From a checkpoint of a small transformer trained on Wikipedia.
Training: a variant of Muon for these matrices, 866M tokens.
Each number is 50 + 15 x the weight over the matrix's rms, rounded and kept within 0 to 99. Layers, rows and columns count from 0.

# up: layer 4 MLP up, 896x256, rms 0.103, rows 810-836, columns 0-127
# down: layer 4 MLP down (transposed), 896x256, rms 0.108, rows 810-836, columns 0-127
up810:45 60 72 23 46 66 50 55 42 53 49 41 72 40 52 55 34 46 28 49 25 47 53 66 27 56 66 35 62 47 33 10 61 64 50 23 43 69 53 63 62 46 58 37 28 44 59 36 76 45 64 73 57 43 56 72 48 26 40 57 38 85 42 52 35 44 48 18 63 71 54 48 53 45 45 45 48 69 52 56 56 62 41 63 36 47 64 51 80 82 44 93 47 29 37 37 46 28 56 93 39 60 43 28 35 26 52 35 54 49 52 44 67 57 40 63 60 25 61 53 35 59 51 56 34 54 71 70
down810:58 66 67 47 34 63 45 78 73 40 66 49 28 63 39 39 70 52 46 78 37 59 56 45 63 59 29 60 37 43 43 66 39 56 57 51 31 21 55 63 39 63 29 66 57 55 61 56 46 30 05 50 37 33 26 50 50 44 53 62 61 63 40 50 66 63 59 27 49 33 39 33 55 15 49 35 44 42 46 59 45 68 53 61 64 63 71 63 64 62 34 42 39 56 56 61 52 36 37 65 43 47 64 36 59 31 57 41 54 56 73 53 56 82 35 52 67 73 51 39 56 69 27 51 57 60 42 61
up811:32 40 44 48 49 41 40 27 39 29 68 49 36 38 32 32 42 40 59 47 49 66 17 50 37 47 58 26 59 33 70 36 58 53 48 38 40 49 76 48 62 49 72 62 62 45 59 47 54 49 30 44 39 35 36 53 42 59 46 56 56 30 56 14 34 57 45 67 58 41 42 47 52 55 57 73 55 44 56 38 63 77 37 53 28 49 38 07 58 82 30 68 47 39 53 60 46 31 41 42 40 37 57 87 57 54 64 53 48 26 62 48 19 48 66 55 79 54 33 70 63 28 47 55 68 40 52 55
down811:52 45 53 82 45 31 63 36 44 47 55 56 76 40 59 76 54 48 38 62 70 62 41 58 33 52 56 45 30 54 62 73 28 46 33 46 55 51 69 50 61 64 72 41 48 70 66 53 41 54 43 34 22 49 49 54 44 44 49 51 60 66 64 49 37 34 56 74 56 58 55 67 60 63 52 35 52 26 48 47 40 49 48 59 41 52 54 35 74 23 60 70 29 34 74 35 28 53 50 40 27 50 71 51 41 69 62 54 50 48 51 44 53 23 21 52 30 40 59 56 43 53 67 25 33 72 11 47
up812:46 54 52 55 56 53 71 84 74 28 32 50 45 53 50 51 49 39 31 55 60 60 54 48 45 81 52 29 34 55 42 65 44 28 23 50 55 53 52 74 35 46 61 59 80 47 59 76 43 47 38 34 43 53 53 55 23 59 76 42 38 54 55 53 49 50 65 59 17 57 32 79 41 50 47 45 53 78 49 44 79 68 58 38 52 30 48 51 24 58 44 55 46 45 58 56 43 42 57 77 43 68 59 33 30 51 34 57 61 59 59 49 39 33 58 50 31 14 21 68 46 24 54 32 54 32 54 36
down812:52 40 31 58 49 53 57 44 83 34 38 34 64 49 42 38 30 79 34 58 64 63 52 44 64 49 59 47 50 42 52 49 53 57 57 35 56 34 41 56 38 47 39 52 52 31 60 81 43 54 51 50 37 37 40 74 32 46 55 47 62 52 52 56 41 58 25 29 53 45 38 33 28 38 46 51 34 51 42 57 66 60 41 38 24 48 55 43 47 52 36 26 53 50 39 54 64 56 61 44 40 47 74 58 62 50 56 45 62 75 55 47 71 68 51 44 58 55 46 61 21 35 71 50 41 46 53 38
up813:27 63 83 42 29 33 62 36 52 47 70 59 31 52 67 50 75 22 49 73 39 41 51 56 49 55 42 43 46 39 63 61 60 16 56 44 63 01 34 85 57 22 47 19 43 79 39 53 45 76 53 71 53 53 45 57 55 84 35 59 56 68 44 58 34 56 28 53 70 57 56 71 45 29 43 68 64 76 58 52 54 53 78 45 54 73 39 36 55 53 48 27 40 44 47 48 75 28 56 47 29 44 54 51 60 11 60 40 49 46 59 66 56 45 35 26 45 55 67 39 56 50 48 52 62 52 44 30
down813:58 50 61 71 43 72 60 29 56 79 18 50 67 27 33 38 52 60 54 22 58 58 44 60 50 35 65 24 36 49 66 39 33 34 69 51 61 51 49 50 56 42 70 65 67 22 71 52 51 52 37 44 53 72 56 62 40 22 36 54 44 44 53 49 51 46 49 46 24 59 45 48 52 37 54 26 40 30 48 35 33 49 46 36 56 48 34 50 49 38 46 34 60 58 78 45 74 28 41 59 90 55 48 74 23 51 74 45 56 44 45 35 42 24 70 63 38 52 45 03 52 35 26 42 55 39 58 68
up814:51 41 49 49 63 69 56 50 54 49 75 31 50 36 51 51 56 30 41 56 38 42 63 27 65 77 47 45 37 27 67 62 66 56 57 43 52 69 67 53 50 27 58 38 52 64 58 22 43 54 47 49 74 48 74 75 73 38 62 45 59 61 44 59 26 59 53 33 47 57 57 75 64 55 59 51 43 51 78 47 40 62 52 89 38 41 48 43 84 33 66 29 77 57 43 60 43 38 35 56 40 61 64 58 48 40 71 57 23 62 76 39 35 34 85 67 45 15 34 43 40 41 46 41 58 58 54 12
down814:23 56 69 54 64 34 37 60 24 38 69 57 44 54 60 30 37 45 23 44 43 51 52 46 99 57 66 51 52 37 73 69 58 48 29 61 37 50 48 29 66 31 36 69 66 27 14 49 33 55 56 65 38 46 17 45 62 58 68 53 43 63 57 25 53 58 47 33 51 44 60 57 33 52 68 56 33 77 50 49 58 44 69 74 61 54 67 66 55 31 61 52 53 46 42 64 61 44 53 60 53 55 19 67 61 41 45 45 40 52 32 62 71 66 61 36 48 45 56 41 29 24 85 42 35 39 66 59
up815:28 47 35 60 28 65 40 43 82 79 59 61 29 28 60 49 67 26 55 45 01 42 59 64 48 45 40 19 58 48 31 32 32 85 42 80 19 26 63 41 31 29 64 64 34 56 61 64 64 40 42 74 35 76 66 75 55 46 28 66 49 61 47 50 32 24 45 42 54 40 37 45 49 47 73 58 56 75 55 93 59 51 57 38 89 65 38 86 58 47 58 29 54 51 51 67 41 38 40 73 55 57 28 50 77 40 58 35 57 47 55 31 64 19 69 46 32 58 53 51 64 40 32 54 48 48 67 38
down815:42 31 25 60 50 48 51 56 56 50 52 61 39 61 97 29 47 41 32 32 76 25 54 34 44 77 63 49 40 57 51 69 44 49 44 68 63 60 18 44 57 77 45 55 74 71 52 34 47 82 55 50 41 28 47 38 54 45 74 40 31 55 69 56 68 36 56 66 48 45 48 27 47 44 41 38 54 56 70 46 76 79 32 60 45 42 54 41 47 49 68 77 51 47 31 48 43 61 30 47 47 73 43 42 39 31 71 42 41 19 42 56 16 43 63 65 50 52 27 65 56 67 74 34 42 46 67 60
up816:39 38 74 47 41 36 30 77 59 61 52 59 38 24 30 70 44 32 52 45 44 38 60 37 55 69 56 48 46 49 79 46 42 55 59 45 58 54 46 62 66 84 55 56 69 52 51 63 45 73 29 32 54 77 33 51 28 53 61 63 35 54 50 40 40 45 43 35 46 53 50 60 59 46 65 48 60 40 43 73 30 41 47 51 79 45 58 40 46 65 52 35 10 56 67 69 51 60 40 48 32 31 31 49 53 48 47 28 55 45 33 70 51 56 76 65 49 71 42 58 33 40 40 45 62 55 61 43
down816:25 32 45 56 39 62 59 44 48 62 67 54 44 64 42 64 46 44 20 53 52 68 47 50 18 55 49 41 68 69 58 44 68 44 49 53 72 23 35 60 51 47 54 48 61 65 49 31 51 32 29 49 50 63 60 62 39 54 50 34 41 54 57 61 58 73 64 45 64 61 56 66 59 38 57 57 27 30 50 58 23 59 32 33 36 55 67 50 60 39 46 65 45 65 59 60 34 59 52 33 37 31 32 74 73 60 51 62 55 60 38 71 68 49 55 55 61 53 54 33 33 74 34 33 64 77 48 41
up817:43 65 68 61 53 29 32 58 59 54 53 53 53 54 54 47 34 69 43 51 40 23 57 40 48 42 33 48 51 42 57 48 60 85 42 34 33 90 49 61 63 45 26 16 49 50 56 44 36 41 46 73 51 70 52 29 41 44 29 50 24 47 42 34 65 60 40 57 66 53 67 71 20 52 49 76 52 50 38 80 32 58 30 59 52 47 68 40 57 71 48 46 31 43 21 49 50 47 74 74 65 62 64 40 53 43 57 66 65 36 39 58 50 43 51 49 58 67 54 18 37 43 55 71 38 42 37 66
down817:22 48 28 49 34 37 72 71 30 75 50 38 51 42 56 53 70 39 66 43 38 38 60 51 39 43 63 45 59 83 59 40 31 35 45 80 42 79 36 27 23 74 86 60 23 42 39 68 62 74 48 35 61 71 58 65 62 64 71 50 32 58 55 27 48 29 38 70 43 71 61 61 84 68 46 84 45 52 78 52 36 62 80 31 52 56 38 47 43 28 32 40 56 62 40 66 43 52 50 52 16 39 39 39 17 64 51 44 38 63 32 48 35 47 53 48 17 16 54 16 62 60 43 53 49 67 42 49
up818:25 69 43 45 51 43 42 57 44 35 55 58 46 62 45 39 30 59 56 18 39 55 49 42 45 64 74 34 58 34 35 55 62 50 66 50 32 68 32 71 61 33 59 34 41 48 64 49 40 45 31 36 53 51 51 33 48 53 63 53 49 36 70 51 44 40 79 28 53 35 80 61 42 40 93 49 54 77 48 23 53 66 45 80 50 51 62 37 32 31 55 42 43 62 47 64 61 63 46 42 44 68 63 45 63 73 59 39 59 25 79 59 37 63 77 65 34 62 41 67 48 80 45 53 34 28 34 43
down818:43 38 53 99 62 64 23 18 76 52 27 43 64 50 63 66 39 44 44 50 46 46 57 56 53 92 41 36 73 15 07 53 81 59 29 28 72 58 42 44 66 55 44 43 63 56 49 88 55 63 30 44 54 60 69 42 46 40 35 47 50 47 41 38 36 67 40 52 64 35 65 53 38 35 31 36 34 69 46 48 63 35 43 35 57 26 54 56 36 31 68 40 49 54 67 30 80 49 67 52 33 45 53 39 47 34 57 49 70 55 71 60 90 50 66 45 66 30 26 54 64 28 54 50 49 61 54 48
up819:46 51 41 44 69 12 41 35 49 62 52 54 49 66 69 50 65 59 32 11 64 55 49 46 46 55 59 46 51 50 42 49 45 42 14 29 56 73 47 38 40 74 83 52 58 58 47 57 48 58 42 69 29 49 62 40 56 41 61 76 44 34 68 50 66 61 54 49 65 47 75 79 48 62 56 43 34 48 36 71 54 44 67 59 56 78 57 50 73 39 62 61 55 54 63 59 58 45 47 43 99 40 46 47 50 40 30 57 68 55 45 31 77 41 42 42 46 69 45 23 36 30 40 40 20 52 69 51
down819:41 76 43 50 50 48 35 38 44 30 53 53 58 41 44 25 26 53 71 55 64 48 48 47 43 48 68 46 61 55 35 62 50 29 34 74 51 77 35 61 68 61 42 40 46 58 72 61 21 37 42 56 72 51 64 36 48 57 34 36 61 52 53 86 57 55 69 49 46 62 41 73 59 64 26 38 48 63 70 45 57 46 38 67 45 36 31 56 56 28 68 19 67 71 67 54 56 65 38 65 32 52 43 39 71 64 55 79 68 26 82 53 52 32 47 29 30 42 50 77 40 51 99 53 44 41 41 69
up820:74 64 25 50 34 49 40 27 64 49 71 65 44 39 46 41 52 50 39 52 34 78 43 60 44 42 58 48 31 41 61 62 66 78 39 75 30 58 47 26 72 35 38 46 38 36 65 26 63 51 50 48 54 70 35 59 36 44 39 39 40 49 42 27 61 49 62 31 57 61 48 46 53 42 31 62 42 18 50 89 33 44 58 53 36 51 47 55 47 84 73 69 58 49 57 45 44 36 57 45 78 66 51 69 36 46 50 69 30 61 32 66 67 24 51 62 64 62 56 42 71 49 52 43 43 35 59 56
down820:31 55 49 53 51 29 49 50 72 49 38 39 49 52 33 54 42 67 24 27 58 29 55 54 46 62 45 58 50 25 51 59 48 43 57 22 48 44 59 48 48 39 59 28 58 72 62 42 54 69 47 45 66 34 61 58 43 74 60 49 71 47 31 70 45 59 41 72 28 44 65 53 69 28 44 57 45 67 51 29 45 63 60 42 55 54 56 31 40 50 65 51 34 35 61 32 49 60 66 63 43 39 47 34 35 56 32 80 77 31 42 36 56 44 44 53 45 40 64 52 53 16 34 59 22 31 57 33
up821:38 34 81 41 66 53 45 42 41 57 54 24 46 30 50 38 56 47 46 54 33 31 33 58 29 46 27 56 64 83 73 43 34 31 68 68 40 28 62 27 43 52 57 62 68 56 56 53 26 53 19 72 47 42 43 48 66 64 26 29 15 51 44 68 36 49 49 56 29 84 47 17 53 57 68 91 59 53 44 77 76 51 34 58 48 64 77 53 78 50 76 34 56 60 45 83 29 32 74 60 36 45 36 58 58 38 34 33 45 41 41 30 37 49 78 38 50 18 35 42 40 47 44 70 73 43 37 38
down821:59 25 46 49 57 52 53 34 62 53 52 45 51 38 44 25 68 55 69 41 82 58 59 37 57 57 30 60 46 44 56 54 74 66 51 40 25 45 49 38 18 39 47 61 49 88 68 50 52 42 53 41 63 34 58 32 50 52 56 26 73 67 29 73 41 43 65 53 57 39 61 42 43 51 55 45 25 43 80 48 39 68 50 45 67 46 25 26 47 39 48 51 50 46 51 49 66 52 36 54 47 23 41 49 50 55 21 52 62 61 62 64 72 45 57 77 34 51 36 53 41 56 48 34 29 31 43 26
up822:63 66 50 33 49 76 38 58 54 44 44 43 40 68 54 53 60 80 79 50 40 14 60 59 43 40 55 56 63 68 41 44 63 36 42 63 61 42 35 52 17 36 41 50 71 55 55 09 40 61 44 70 51 81 56 66 51 49 40 30 39 29 36 33 48 39 50 88 49 49 53 38 48 43 57 48 64 51 57 31 39 66 47 43 33 49 32 32 61 61 60 46 58 68 72 52 71 73 44 71 52 43 52 41 14 36 50 62 58 82 38 52 67 18 39 60 32 36 80 34 52 64 55 72 52 68 30 69
down822:43 43 59 78 52 68 62 48 43 67 53 73 25 50 40 76 55 21 24 42 36 50 45 55 29 33 62 31 23 33 39 28 66 43 69 66 34 60 70 49 35 46 48 44 41 54 44 42 65 65 27 68 63 56 53 16 48 52 57 96 54 54 45 45 59 33 31 44 60 69 44 44 47 31 74 35 42 41 39 61 35 59 49 46 35 51 57 55 42 50 53 63 49 57 60 54 62 45 59 31 34 47 42 57 52 62 41 46 56 06 68 82 31 55 50 25 69 48 57 42 30 49 26 46 28 30 35 40
up823:29 44 72 49 62 43 24 53 40 49 41 92 47 43 63 63 22 50 52 94 51 49 44 65 58 61 44 67 68 24 76 62 79 41 65 50 74 49 48 47 26 05 71 33 38 39 57 68 56 69 58 57 12 55 68 63 86 44 40 64 33 32 33 34 48 28 49 10 62 52 60 45 55 30 51 36 51 49 55 31 75 48 39 70 62 46 66 62 20 53 81 32 46 44 39 50 75 54 52 36 39 49 14 46 48 43 49 72 37 60 59 15 40 61 15 52 43 61 45 45 68 56 42 69 43 73 28 65
down823:56 50 49 31 52 66 61 60 47 60 64 37 71 37 38 28 60 74 65 66 43 33 49 65 68 54 71 49 39 53 51 58 00 33 39 57 25 64 30 80 58 55 66 29 52 57 24 31 38 21 34 45 69 63 46 73 42 21 55 18 32 70 70 31 80 42 83 66 54 73 58 49 62 68 63 50 38 45 50 38 31 49 79 35 64 62 54 51 50 52 50 44 63 75 60 52 41 43 33 53 36 48 39 51 36 79 59 43 63 65 67 61 78 53 43 58 30 36 68 73 53 49 86 61 49 82 57 74
up824:42 32 65 41 22 38 62 58 87 66 36 37 41 37 45 37 68 58 37 80 30 52 57 66 41 75 66 44 61 37 59 58 28 40 50 50 32 53 53 41 58 76 52 49 28 68 54 69 56 47 70 44 69 58 60 44 51 48 50 44 28 63 33 20 49 34 64 70 65 65 40 77 42 50 49 55 68 46 65 40 36 66 69 55 23 54 29 79 59 30 31 50 39 64 29 63 71 55 06 44 43 36 34 36 39 59 40 17 89 41 58 78 27 48 69 63 41 61 59 59 26 40 12 37 58 13 45 55
down824:42 75 32 50 31 35 47 49 48 70 26 50 62 57 42 30 50 19 80 35 54 75 55 67 43 39 57 45 47 30 72 53 52 58 41 57 39 72 33 48 44 50 45 62 67 59 64 43 45 48 35 36 47 55 37 78 56 48 36 55 77 49 42 32 51 60 30 46 77 35 59 38 39 31 48 38 58 48 55 40 49 29 31 60 36 85 45 38 21 74 62 39 51 55 55 44 84 79 80 57 30 79 33 35 31 60 84 07 45 52 74 55 72 49 62 45 43 41 63 29 56 61 58 52 24 21 59 32
up825:52 25 21 40 48 38 35 57 51 68 78 40 82 71 62 68 50 54 44 56 30 56 76 44 59 47 44 79 70 65 54 47 63 44 31 14 36 38 38 51 42 41 25 79 81 37 70 62 38 29 61 50 87 54 45 57 19 44 72 61 45 22 38 40 40 77 51 49 51 22 03 52 39 50 29 09 59 49 69 47 53 51 46 18 29 55 36 63 77 65 61 47 48 70 21 31 37 41 61 60 85 44 53 51 55 22 82 57 33 56 21 34 53 67 28 75 58 62 77 29 78 63 57 51 82 22 54 47
down825:56 26 61 40 70 62 54 58 45 42 49 58 14 56 39 52 46 57 68 42 61 75 36 50 31 61 33 46 53 22 38 52 54 62 31 63 55 31 11 61 50 48 45 36 34 50 52 48 32 52 23 67 50 49 50 59 47 30 51 61 38 43 63 57 52 18 36 49 52 59 52 37 40 44 63 39 56 50 63 13 71 59 38 76 66 46 75 68 78 49 55 30 46 73 63 58 80 51 59 33 68 55 59 51 34 30 48 75 55 54 28 74 30 26 37 46 44 33 39 59 67 66 75 66 57 42 37 81
up826:56 78 65 40 59 54 42 58 63 48 28 39 30 25 75 54 53 22 35 67 49 68 42 73 48 62 78 51 52 54 67 43 40 66 35 57 64 30 42 68 55 56 52 41 47 45 59 52 46 74 68 43 42 24 69 66 47 95 52 40 31 65 52 39 42 45 48 49 43 43 44 67 31 50 37 45 31 18 47 68 81 77 57 61 32 48 16 49 58 25 51 59 43 79 33 46 63 26 53 42 57 57 19 19 70 46 44 35 42 56 40 55 42 50 75 76 45 47 51 24 31 43 52 70 56 74 20 66
down826:34 59 51 32 58 30 63 34 39 36 64 59 38 44 45 39 61 55 66 43 51 35 76 61 73 13 44 37 59 52 69 85 51 50 77 42 56 58 41 64 22 59 58 38 48 59 56 49 51 47 22 69 63 67 67 30 70 43 49 72 55 39 57 62 64 42 71 60 54 39 41 43 79 49 75 59 55 56 29 54 28 28 39 59 63 53 70 49 34 44 76 49 33 49 44 40 37 65 49 32 46 65 58 59 28 74 43 74 69 47 59 42 62 39 61 39 41 58 60 17 82 90 46 07 23 60 61 72
up827:53 36 47 27 68 49 29 62 66 55 55 51 40 61 35 48 32 09 42 52 53 48 37 38 27 62 32 46 45 21 21 60 47 49 42 39 39 62 56 80 30 05 49 51 50 56 44 64 11 46 14 42 41 42 57 58 51 42 65 41 38 46 63 31 50 53 68 39 61 70 48 83 47 42 94 74 27 42 37 74 73 59 56 76 48 50 43 35 63 78 55 45 29 26 89 86 64 31 80 48 57 58 86 71 76 52 40 39 55 29 67 43 63 28 51 60 56 48 52 70 82 52 42 45 52 60 58 52
down827:51 79 77 36 62 54 37 42 22 55 19 46 57 33 47 57 60 48 81 61 65 38 63 58 53 69 33 63 43 47 53 60 28 69 54 78 92 48 47 78 46 45 59 75 20 77 61 68 49 16 54 47 65 61 36 48 68 41 47 65 65 50 37 53 47 30 50 63 49 35 36 44 57 53 03 69 76 45 40 31 59 45 24 52 64 44 44 52 34 42 58 04 41 51 44 33 46 64 65 71 63 23 45 39 70 40 34 53 27 92 59 47 13 56 36 40 68 42 57 50 40 32 21 69 36 57 55 57
up828:65 52 45 61 56 24 62 42 62 49 58 61 51 42 47 50 57 38 43 54 56 57 54 45 43 39 41 48 99 27 33 17 60 58 40 65 51 59 49 54 71 39 65 70 62 55 57 63 48 55 60 55 38 79 33 40 42 55 58 51 72 44 50 66 74 48 52 54 49 51 70 40 21 71 33 17 68 48 66 47 61 48 45 60 66 56 27 54 15 26 55 34 41 68 55 78 50 36 72 69 42 29 28 25 42 50 26 30 42 59 55 35 60 52 42 68 65 47 76 62 46 58 33 46 15 68 30 38
down828:43 36 65 54 25 43 67 56 58 61 44 37 61 51 58 49 29 31 53 65 70 51 59 51 34 44 70 69 50 49 82 48 54 69 48 44 62 64 18 38 41 75 27 24 78 80 47 47 58 44 47 53 63 69 59 58 63 40 56 47 42 39 55 59 52 63 32 48 38 42 25 35 72 35 59 58 63 79 37 47 66 46 55 69 56 59 52 36 33 70 49 63 47 73 62 38 60 65 48 99 47 15 49 61 69 53 49 29 64 45 45 37 39 42 34 58 51 26 44 48 49 38 55 33 50 59 36 29
up829:39 33 22 46 63 45 59 45 68 21 53 60 46 62 67 45 46 44 58 29 63 25 33 54 78 34 49 45 53 26 67 38 49 31 50 41 56 64 51 28 57 56 47 62 40 31 87 47 35 57 48 51 55 57 43 62 55 50 53 47 29 49 54 58 60 25 58 35 39 41 89 36 23 46 37 42 75 64 94 44 62 75 15 54 55 57 42 69 47 55 50 50 61 43 31 87 67 57 32 75 32 54 62 61 58 22 75 44 76 65 29 24 65 56 25 56 47 33 38 35 43 41 33 47 57 63 55 47
down829:69 49 69 24 52 66 62 39 53 31 84 50 50 51 46 59 39 44 64 37 46 42 42 53 46 62 45 69 46 58 37 77 36 67 46 52 35 32 54 62 29 37 57 25 56 57 76 34 46 50 60 53 28 50 58 43 43 35 45 63 56 35 63 56 71 32 45 62 63 45 51 09 41 62 75 24 70 34 60 52 66 36 60 76 38 59 49 63 49 33 27 79 64 51 55 22 35 26 60 56 61 55 49 72 30 47 74 63 63 71 43 53 53 84 25 45 53 22 57 27 32 37 47 38 48 50 45 47
up830:43 29 58 47 28 67 43 57 56 41 74 32 59 74 63 45 35 35 52 21 30 57 65 80 48 45 45 43 38 37 49 47 57 40 59 49 66 57 50 38 24 46 36 37 23 60 41 42 31 45 40 33 44 74 47 73 57 44 53 78 48 42 65 43 47 68 53 35 67 53 52 66 39 56 72 67 61 46 84 56 56 39 64 66 32 42 49 42 42 45 42 33 48 56 66 53 69 36 59 65 72 39 33 38 54 71 42 58 41 55 55 43 79 59 38 91 48 72 62 70 55 24 65 60 41 50 13 40
down830:28 54 36 61 60 78 21 37 33 71 33 30 33 52 39 58 53 44 33 28 48 38 43 37 37 99 68 58 43 51 29 41 46 66 28 61 51 38 62 54 59 73 54 54 28 47 42 70 70 58 74 27 27 51 40 36 45 47 52 55 66 39 37 45 43 39 46 46 33 45 40 70 62 46 85 56 32 67 35 54 73 49 52 91 67 52 40 71 62 52 54 41 31 49 19 33 72 51 76 27 48 66 32 45 37 46 47 61 59 46 59 56 48 46 53 60 43 54 53 19 42 52 27 52 41 35 41 28
up831:34 41 52 52 42 75 42 71 57 58 56 50 34 38 93 58 43 52 42 31 64 37 37 63 44 34 66 68 48 11 50 43 61 48 44 45 53 71 86 66 39 59 41 49 58 39 35 42 30 39 43 43 66 35 33 70 44 36 48 65 71 65 48 57 53 64 78 46 45 47 44 57 48 69 17 43 54 36 56 35 14 50 38 57 40 71 54 66 39 74 38 46 54 35 74 44 20 46 42 53 73 49 50 31 38 36 78 42 65 37 76 42 39 50 24 52 65 61 56 29 34 48 45 54 42 52 68 85
down831:50 60 60 55 54 49 59 60 31 53 40 54 38 71 52 47 56 26 37 57 30 65 81 58 40 58 50 85 43 42 58 47 39 53 63 49 56 39 40 73 50 34 60 63 58 51 41 49 44 54 43 59 32 61 52 58 37 33 48 50 58 43 66 27 45 75 46 50 72 62 34 40 84 40 74 78 59 48 65 47 51 97 24 53 42 49 31 39 54 20 80 46 34 62 53 47 65 58 74 56 13 46 13 43 59 47 44 40 24 30 46 64 43 42 45 08 58 59 08 49 54 54 43 65 32 84 57 45
up832:38 25 33 60 45 55 70 34 64 27 54 40 47 87 59 70 40 56 45 67 32 60 63 39 63 52 48 38 53 55 18 52 37 45 45 37 55 43 46 85 47 29 48 77 20 78 76 75 17 51 71 34 74 37 71 67 23 46 58 56 85 38 50 47 37 64 53 65 53 50 53 57 39 73 66 54 68 38 68 39 50 50 47 42 65 48 62 45 48 58 50 56 41 48 65 48 36 78 71 47 86 56 60 63 30 49 69 34 48 71 48 52 59 28 66 45 57 49 38 91 40 32 21 48 52 77 27 56
down832:58 55 35 51 80 50 35 40 93 50 37 43 55 50 38 41 42 50 21 56 32 40 38 48 49 29 63 26 33 62 24 69 60 57 56 46 62 61 50 61 51 31 50 45 54 62 29 29 53 41 33 54 29 73 51 81 50 69 42 32 49 39 41 67 72 72 66 43 64 57 35 56 38 30 31 14 30 21 44 27 51 27 59 71 45 71 56 41 46 76 49 34 78 29 71 44 45 34 50 25 15 53 45 61 54 46 63 49 66 52 38 76 52 67 16 82 60 58 40 39 53 21 21 55 60 11 55 25
up833:61 32 54 47 35 35 34 33 45 45 56 60 61 40 58 41 50 73 75 62 41 74 75 66 56 65 22 57 53 50 45 44 13 38 84 64 53 53 52 19 63 40 48 43 26 48 33 69 46 50 73 52 73 86 26 37 25 49 55 42 43 62 66 41 57 59 63 63 36 65 50 36 56 59 49 45 68 65 50 63 69 47 56 61 48 45 63 57 60 53 60 38 33 59 56 51 46 82 41 50 27 49 40 36 65 41 60 41 66 29 35 50 63 59 40 62 42 44 64 76 26 47 64 41 71 39 90 37
down833:47 48 61 28 40 33 68 37 49 47 43 26 44 60 77 35 57 42 62 25 82 54 35 70 38 71 52 66 52 54 72 35 38 31 57 50 54 49 82 57 66 45 51 60 41 12 63 31 67 49 59 53 77 25 26 62 53 38 82 61 62 38 34 47 52 44 54 44 31 34 52 68 28 48 52 46 56 31 27 78 73 36 59 35 60 31 61 52 60 36 43 60 02 59 65 39 62 55 29 56 56 26 35 24 58 77 47 33 75 78 55 38 48 24 59 44 26 46 36 57 52 58 73 55 76 43 36 48
up834:63 54 51 38 58 36 42 38 88 56 46 55 58 61 44 35 44 59 43 54 32 37 34 67 44 36 64 38 55 40 42 55 46 43 63 37 65 58 51 63 59 42 55 23 60 75 41 48 50 51 48 68 51 44 53 76 78 85 32 41 47 39 68 37 49 51 49 52 51 52 60 39 67 62 62 47 35 55 40 50 24 22 57 78 49 28 85 61 42 26 34 52 29 54 36 55 64 66 28 74 52 53 98 21 67 50 35 46 35 75 47 47 45 65 37 57 56 81 63 44 36 57 12 58 33 41 66 42
down834:52 65 48 57 36 52 42 51 52 53 60 43 34 56 74 46 43 59 13 81 45 59 52 29 61 35 65 69 44 48 44 45 54 57 53 46 63 44 41 33 36 65 35 35 74 57 32 53 53 47 64 41 61 40 80 33 46 47 71 61 42 30 56 43 57 46 47 37 89 63 31 45 49 42 64 72 41 37 52 74 84 69 30 49 42 70 52 23 52 61 64 41 45 62 69 42 50 54 44 11 68 42 50 33 67 50 70 66 60 25 58 34 73 36 51 47 72 50 49 58 48 63 49 49 63 43 41 38
up835:62 22 54 61 44 39 36 68 50 48 58 41 51 48 53 43 53 57 54 68 39 60 64 74 05 28 69 34 56 58 32 58 54 39 49 79 54 36 40 58 60 73 33 47 64 44 29 54 69 45 50 73 60 68 50 56 81 26 34 62 54 30 72 46 39 43 64 38 28 85 39 25 40 37 79 55 57 80 50 79 30 43 72 56 37 54 60 58 64 42 44 49 64 49 38 67 49 46 47 53 33 34 32 00 73 37 66 40 77 51 69 37 41 51 46 51 64 48 37 45 79 45 41 68 32 48 51 68
down835:70 48 52 54 30 41 22 50 53 79 50 44 60 54 58 59 64 53 48 81 50 53 39 42 40 34 49 49 50 80 38 75 44 53 21 48 59 71 48 70 77 85 31 43 63 33 66 76 25 00 58 27 50 43 49 40 46 40 56 52 43 55 58 48 70 53 26 33 48 35 54 27 75 45 67 49 38 21 35 56 92 21 30 63 40 51 57 84 64 81 47 46 50 65 64 58 45 49 23 65 65 73 47 67 55 47 66 50 50 59 45 42 35 55 29 44 55 21 30 39 59 46 49 47 47 47 58 49
up836:33 20 32 48 54 76 53 81 53 54 43 39 38 85 69 48 72 46 44 59 52 53 59 58 39 46 54 34 38 37 38 73 64 65 71 30 31 49 46 37 48 22 71 50 76 34 49 53 54 34 61 52 45 53 75 45 58 47 15 64 61 44 25 30 40 41 35 63 10 82 61 40 48 67 37 60 78 49 76 40 62 31 46 30 52 38 48 65 44 57 37 40 45 42 28 55 42 63 56 49 70 51 63 38 51 30 45 07 63 77 59 58 68 51 43 54 24 66 41 62 76 65 65 46 62 37 61 30
down836:62 46 76 75 56 50 78 74 68 77 42 46 40 53 57 60 50 54 34 46 47 36 61 36 32 69 46 40 53 50 67 58 54 40 28 37 43 28 39 30 28 76 50 48 56 58 43 58 63 63 43 57 30 63 46 47 54 74 52 34 22 48 30 69 51 63 44 21 59 53 57 64 60 27 35 64 53 71 47 57 74 53 43 40 57 46 40 62 57 55 58 56 44 22 44 44 76 66 43 54 48 25 54 45 71 62 28 62 58 54 36 32 48 39 41 40 83 66 64 59 54 54 51 56 59 47 28 66